{
  "hidden_size": 128,
  "num_attention_heads": 4,
  "head_dim": 32,
  "norm_place": "pre",
  "positions": "rope",
  "extras": ["capped logits"],
  "init": "orth",
  "init_std_down": 0.0,
  "beta1": 0.95,
  "schedule": "wsd",
  "decay_shape": "linear",
  "final_lr_fraction": 0.05,
  "max_seq_len": 512,
  "max_steps": 3533
}
Each number is 50 + 12 x the weight over its row's rms, rounded and kept within 0 to 99. Layers, rows and columns count from 0. The size before them is the row's rms in percent of the matrix's.

# layer 9 MLP down (transposed), 512x128, rms 0.273, rows 48-73, columns 0-63
102:58 61 77 70 38 44 63 75 62 52 36 78 47 48 50 48 31 61 52 49 49 55 22 51 55 50 52 68 42 69 30 54 55 39 36 26 50 45 47 58 55 37 48 48 55 43 35 47 46 52 41 52 55 60 39 29 61 49 38 40 56 46 39 44
105:36 54 77 33 55 60 58 70 59 44 56 55 21 42 46 49 64 51 51 36 58 37 41 27 39 61 28 62 52 68 40 31 50 48 38 54 45 35 53 57 55 53 55 70 80 77 52 37 54 65 46 38 70 65 47 39 25 43 34 41 64 48 29 45
117:69 55 35 52 48 46 72 27 50 39 48 59 71 52 61 59 29 51 57 65 26 60 45 48 30 46 74 26 36 38 48 49 48 56 64 61 54 61 55 56 57 46 25 44 69 49 36 50 41 57 51 38 54 61 07 45 32 60 42 56 36 54 43 66
100:46 50 60 41 46 60 79 67 25 73 63 53 35 68 47 60 51 58 50 54 51 52 39 73 42 34 56 50 50 64 57 26 45 70 61 58 40 43 46 63 61 44 38 57 44 46 39 58 54 40 47 62 50 37 45 68 38 59 37 49 40 31 44 35
097:48 53 50 59 33 52 41 50 85 54 55 50 48 42 59 60 52 50 41 50 25 42 71 65 44 70 70 56 54 43 36 43 53 59 01 68 57 35 33 47 60 39 44 44 56 49 64 71 45 72 53 54 55 41 54 34 31 58 28 41 47 45 48 56
101:31 44 52 39 28 65 53 52 66 49 32 40 59 40 35 68 48 40 62 67 36 46 37 55 45 64 60 79 34 53 47 42 55 44 48 69 70 46 49 34 76 46 37 62 43 55 50 47 62 40 69 48 40 45 39 54 41 57 59 44 40 61 65 60
096:54 67 46 54 59 54 56 77 48 52 42 70 25 45 41 76 50 44 22 47 74 32 49 58 55 49 39 31 26 42 56 67 46 46 17 56 61 54 59 42 56 35 48 54 61 38 43 47 42 41 59 38 51 46 55 43 53 38 50 67 53 42 49 45
099:75 20 51 52 48 38 45 38 48 45 41 46 51 49 56 53 72 64 54 48 64 45 69 51 30 50 76 40 59 30 54 52 41 58 36 49 60 32 47 47 45 41 48 72 43 60 52 35 32 58 60 54 35 53 49 24 73 32 54 55 47 45 64 41
099:42 48 50 75 41 53 36 53 67 62 46 55 35 46 61 77 27 32 42 36 42 44 50 15 56 69 39 56 41 52 47 40 35 57 40 37 57 51 50 46 45 65 53 49 61 42 75 67 40 35 62 49 57 50 42 26 39 55 33 57 61 59 49 49
103:48 64 50 54 47 43 43 77 45 46 54 57 28 57 55 49 53 65 54 55 36 26 33 43 58 36 53 51 51 52 43 62 69 58 52 37 52 23 39 42 63 47 50 60 57 21 30 60 39 35 57 54 47 56 60 33 59 50 38 47 46 40 38 28
097:42 46 55 65 61 56 54 37 26 50 61 41 62 56 45 57 57 52 56 39 45 37 43 34 64 46 47 84 45 37 71 42 56 51 61 55 50 39 51 51 54 52 37 51 39 51 38 31 41 71 35 36 48 62 34 35 48 54 46 40 31 41 59 32
110:70 58 48 36 57 75 68 57 62 43 82 50 36 52 57 48 44 45 64 25 61 65 68 53 39 71 60 53 52 48 50 51 26 57 66 26 47 50 43 37 62 33 55 41 47 36 57 38 51 58 58 56 62 63 54 35 39 55 65 64 49 52 66 47
089:62 54 59 66 52 46 68 43 48 69 54 51 44 40 48 34 42 52 35 39 60 12 48 62 43 44 41 78 59 53 57 56 45 60 55 50 55 93 65 39 60 54 30 46 46 59 60 39 64 41 58 43 67 54 56 59 54 50 42 48 42 43 46 44
102:71 51 23 70 25 71 46 49 55 39 54 44 48 27 64 37 36 52 45 52 69 31 39 35 41 46 49 51 74 54 50 48 35 67 58 51 54 49 51 48 39 47 73 44 29 29 43 41 60 45 41 41 43 56 48 67 60 54 53 61 43 39 66 33
114:41 36 60 73 81 39 45 48 41 51 65 69 41 53 44 57 42 55 41 44 61 36 42 58 55 50 53 51 45 54 60 58 61 46 32 47 51 48 52 46 55 52 42 38 44 51 47 34 34 43 49 36 39 43 43 72 51 43 20 78 49 54 75 45
084:44 33 45 41 57 51 29 48 47 59 55 33 51 45 48 71 49 37 50 39 43 45 39 52 44 63 56 38 54 57 57 53 69 55 89 67 44 62 52 42 35 45 49 59 66 31 41 61 47 22 61 47 71 51 38 73 30 60 57 56 57 46 66 30
092:65 53 53 38 47 35 53 38 42 57 53 43 44 27 59 61 48 48 48 42 63 45 36 53 42 25 41 63 46 59 53 40 22 57 69 56 48 71 58 75 71 46 32 73 66 53 44 58 59 54 41 42 41 53 47 51 70 52 63 61 54 69 72 51
105:45 61 54 63 54 50 45 74 60 49 79 52 66 53 58 64 64 58 55 38 35 44 71 54 57 52 51 66 48 60 54 49 24 56 53 63 66 50 50 54 54 60 55 53 57 10 46 64 36 66 50 49 24 51 69 57 66 63 27 53 47 51 30 45
100:24 50 57 64 53 18 51 34 46 52 44 46 48 43 56 57 52 64 38 52 49 53 34 56 57 50 29 45 55 66 31 32 53 48 77 37 63 64 46 50 41 53 55 58 64 35 54 36 43 59 69 30 50 35 66 67 68 49 39 33 53 42 62 57
106:50 54 59 31 69 56 32 60 33 28 50 49 44 42 30 23 75 54 57 60 58 35 54 45 30 53 45 43 23 68 64 54 26 50 38 58 60 53 55 46 30 34 52 43 34 65 50 38 50 56 42 60 63 46 46 24 39 71 33 68 70 52 74 49
094:55 55 40 62 47 45 39 26 46 51 38 40 46 35 43 53 49 58 30 75 39 34 36 68 52 50 49 42 33 46 42 66 40 78 60 55 57 48 66 41 65 30 49 35 60 51 56 61 47 54 43 51 49 54 44 59 58 59 15 55 52 78 48 37
103:59 50 61 71 53 34 31 42 74 64 50 31 26 58 52 46 52 63 71 39 56 51 47 47 57 48 20 53 34 67 63 75 43 54 19 63 39 61 40 64 54 69 53 62 65 76 51 53 39 52 40 70 58 51 45 67 40 38 62 48 42 50 65 42
097:33 35 48 37 52 68 62 54 56 33 63 39 38 31 41 53 52 38 44 63 59 38 41 46 62 42 37 48 56 51 55 29 43 54 18 36 51 62 39 20 47 58 40 53 33 51 49 51 47 56 68 54 44 48 78 65 45 43 35 31 38 45 48 55
088:42 39 25 54 38 42 54 54 55 42 47 50 48 61 56 58 64 43 43 67 57 71 65 31 39 42 47 42 82 42 50 58 37 42 52 62 50 66 38 36 58 46 66 47 63 48 64 67 43 82 43 77 55 55 46 43 63 45 64 50 72 29 43 46
091:58 46 28 55 72 49 48 81 56 45 67 53 33 48 56 56 59 44 39 46 78 46 62 53 29 42 26 54 38 53 38 44 31 39 63 37 59 54 41 48 63 35 56 48 52 41 66 58 46 52 76 14 70 41 49 43 54 50 42 55 68 67 46 30
090:42 54 59 70 29 55 55 52 42 58 72 50 61 48 35 49 58 49 44 65 72 44 43 34 76 43 39 50 40 36 45 69 54 76 48 54 50 48 57 52 54 49 42 64 33 29 58 69 47 61 46 61 75 62 74 55 44 36 63 50 51 68 21 46
# layer 9 MLP up, 512x128, rms 0.26, rows 49-73, columns 0-63
096:70 61 46 57 54 80 54 48 31 49 64 54 57 57 51 44 55 50 52 40 27 48 57 54 82 72 42 50 36 61 46 37 88 64 41 49 47 26 73 34 53 68 51 58 57 51 46 59 46 49 59 49 47 53 41 42 61 69 50 46 58 37 57 57
110:51 73 43 69 56 68 69 54 53 50 68 33 55 43 45 49 53 29 48 62 28 39 56 59 49 46 74 55 38 48 66 57 73 59 50 71 52 60 38 47 30 61 18 58 52 41 54 48 59 39 65 51 73 49 25 59 49 59 51 55 50 30 53 50
100:34 37 55 59 37 36 47 60 54 62 39 54 22 41 51 59 50 51 34 71 75 40 52 36 70 70 44 57 63 57 42 54 46 43 40 54 55 59 57 43 26 40 50 31 65 66 44 52 36 56 74 63 63 42 63 62 62 35 44 54 42 47 42 45
100:56 50 48 51 38 44 31 44 34 42 43 45 46 51 68 78 36 42 85 41 49 55 43 57 50 52 49 30 57 38 55 29 56 64 56 56 51 40 53 50 30 53 39 56 44 57 53 35 36 55 57 42 53 72 57 52 34 27 66 44 55 24 44 72
094:29 16 43 42 43 55 53 39 53 45 44 37 36 67 57 33 69 29 51 62 44 42 62 26 47 64 52 56 59 46 48 47 57 38 57 49 58 34 31 51 62 29 63 59 44 48 58 40 78 54 47 55 62 51 59 65 38 56 29 35 52 61 44 64
097:23 61 55 43 71 56 69 45 54 43 64 55 76 61 30 47 67 49 75 49 62 63 65 38 68 58 51 71 32 57 54 61 54 53 56 54 52 44 39 55 36 49 51 60 45 31 39 50 45 34 17 51 46 55 39 48 41 57 46 53 47 61 64 50
089:49 59 44 44 36 71 38 46 41 44 43 73 40 58 36 58 45 35 56 51 46 48 37 43 57 59 42 62 40 35 62 66 40 51 31 47 46 56 34 45 46 75 38 51 43 54 58 67 50 63 47 67 31 43 79 52 59 56 43 62 56 48 46 49
105:49 37 54 70 41 55 50 51 72 44 53 31 58 43 46 44 70 35 52 42 28 36 63 63 69 43 53 36 36 33 49 50 40 47 50 62 66 63 49 53 55 43 60 41 36 58 55 44 43 58 59 30 71 53 49 62 49 65 67 50 59 53 61 61
104:51 52 59 49 58 52 41 55 51 36 65 43 45 59 35 54 41 82 57 58 41 17 53 75 61 35 52 39 45 47 59 59 47 53 40 41 63 69 40 27 47 42 55 74 65 36 43 58 61 37 33 34 76 49 46 65 42 36 50 43 37 62 69 47
099:40 52 37 56 33 57 48 71 58 50 48 31 54 32 37 40 11 63 63 69 53 62 48 44 60 42 32 46 45 29 54 55 56 74 47 64 49 44 59 62 49 60 55 50 62 38 70 69 56 43 60 60 62 45 50 59 45 59 43 79 36 63 54 58
106:63 53 57 39 41 54 51 53 52 54 47 43 35 49 46 54 51 44 47 33 51 65 53 60 57 42 45 46 47 44 65 33 40 26 60 60 30 56 55 42 54 26 26 51 35 63 45 36 32 55 47 60 29 51 56 50 45 65 58 71 49 45 39 43
098:49 47 43 59 55 52 34 52 53 28 43 44 45 70 64 71 40 29 51 58 65 55 60 39 62 68 48 37 52 67 76 55 47 45 49 44 43 41 56 45 50 38 45 57 56 33 31 34 54 50 46 54 63 42 35 50 48 50 63 43 51 53 52 63
105:60 63 72 38 47 51 47 45 67 41 40 46 52 64 52 51 53 50 72 39 53 35 60 39 39 65 73 51 30 65 62 50 57 48 36 70 32 35 73 39 64 61 35 58 47 57 40 57 69 36 51 75 59 44 49 43 63 55 36 47 48 54 60 67
103:43 23 36 46 51 52 44 32 31 59 34 38 47 37 53 67 59 33 48 53 58 62 49 36 61 63 50 66 58 47 41 60 42 68 58 51 44 45 45 58 49 43 38 63 49 41 52 45 41 52 44 29 67 52 52 40 45 49 19 53 58 57 55 63
101:50 59 43 49 34 52 62 60 37 25 53 49 36 47 46 50 58 53 87 40 24 75 40 60 74 59 64 30 46 37 37 56 27 50 82 53 51 53 50 39 27 53 69 48 21 42 53 57 47 39 45 35 35 53 50 49 56 53 51 31 62 42 51 71
102:38 42 43 77 52 55 61 48 53 44 55 50 49 43 52 58 44 50 74 62 55 60 59 49 57 67 35 39 66 62 48 51 78 66 58 55 34 51 61 52 27 59 61 32 50 55 47 59 47 30 46 38 38 28 56 53 39 53 51 55 42 47 40 39
108:49 48 52 49 36 56 57 50 50 62 50 46 79 63 73 27 56 60 46 65 51 55 59 30 44 69 59 40 44 35 55 43 46 45 49 70 45 49 62 59 58 65 50 58 46 54 59 41 46 43 31 63 82 66 51 70 63 38 43 60 57 65 39 57
093:63 61 55 58 50 60 60 49 59 27 71 61 44 56 61 60 48 53 47 50 67 50 48 52 60 54 55 51 49 39 68 51 59 39 72 65 55 41 46 46 55 66 55 54 51 37 52 52 47 38 45 65 60 50 37 55 70 55 52 53 49 52 61 45
106:54 50 36 32 38 51 26 59 24 42 22 54 47 59 60 49 68 48 57 41 45 61 72 49 28 53 43 59 52 55 50 47 40 59 40 67 55 45 49 74 46 45 46 80 49 60 60 60 41 47 50 51 48 50 56 41 53 41 67 38 39 50 63 43
099:55 50 53 42 55 52 54 56 53 55 70 52 54 64 56 65 53 25 51 42 47 53 48 48 42 45 57 46 43 57 85 42 80 48 56 69 39 32 40 52 43 33 78 46 58 59 39 44 72 60 28 55 37 50 60 42 52 63 56 43 60 50 61 52
099:64 67 58 39 46 75 55 41 69 56 50 40 55 55 68 29 58 26 58 52 45 58 38 34 39 36 36 45 46 47 65 38 54 64 33 46 30 71 46 43 34 37 65 80 53 46 50 52 44 30 58 43 65 53 47 55 41 38 40 56 22 43 47 76
102:37 61 48 55 51 53 67 58 51 47 61 67 63 51 42 54 58 31 50 28 61 47 25 62 65 54 43 41 37 40 52 51 43 53 34 77 48 43 65 58 52 58 67 66 66 34 39 58 57 48 58 49 45 46 68 35 40 33 37 44 69 44 60 64
091:51 75 57 64 49 34 55 53 40 63 41 60 55 70 38 59 53 55 58 62 60 51 55 69 48 64 47 59 42 55 51 43 51 83 41 48 20 68 60 59 34 55 65 34 64 58 64 38 68 51 69 43 59 53 56 41 32 60 38 50 65 65 45 67
097:49 66 44 34 39 60 51 47 40 45 42 37 44 35 49 62 39 56 60 42 59 54 44 53 56 52 32 32 42 34 51 62 53 43 74 50 50 31 66 62 47 53 55 53 55 53 49 55 44 31 83 56 54 40 45 56 34 63 68 67 42 42 54 58
093:50 41 36 59 48 54 46 69 58 53 29 35 51 41 68 61 40 47 63 54 35 79 37 74 47 41 55 39 49 67 40 58 27 40 44 53 67 47 59 61 56 68 41 30 47 46 71 58 56 48 46 53 63 63 39 55 59 52 46 36 39 21 52 54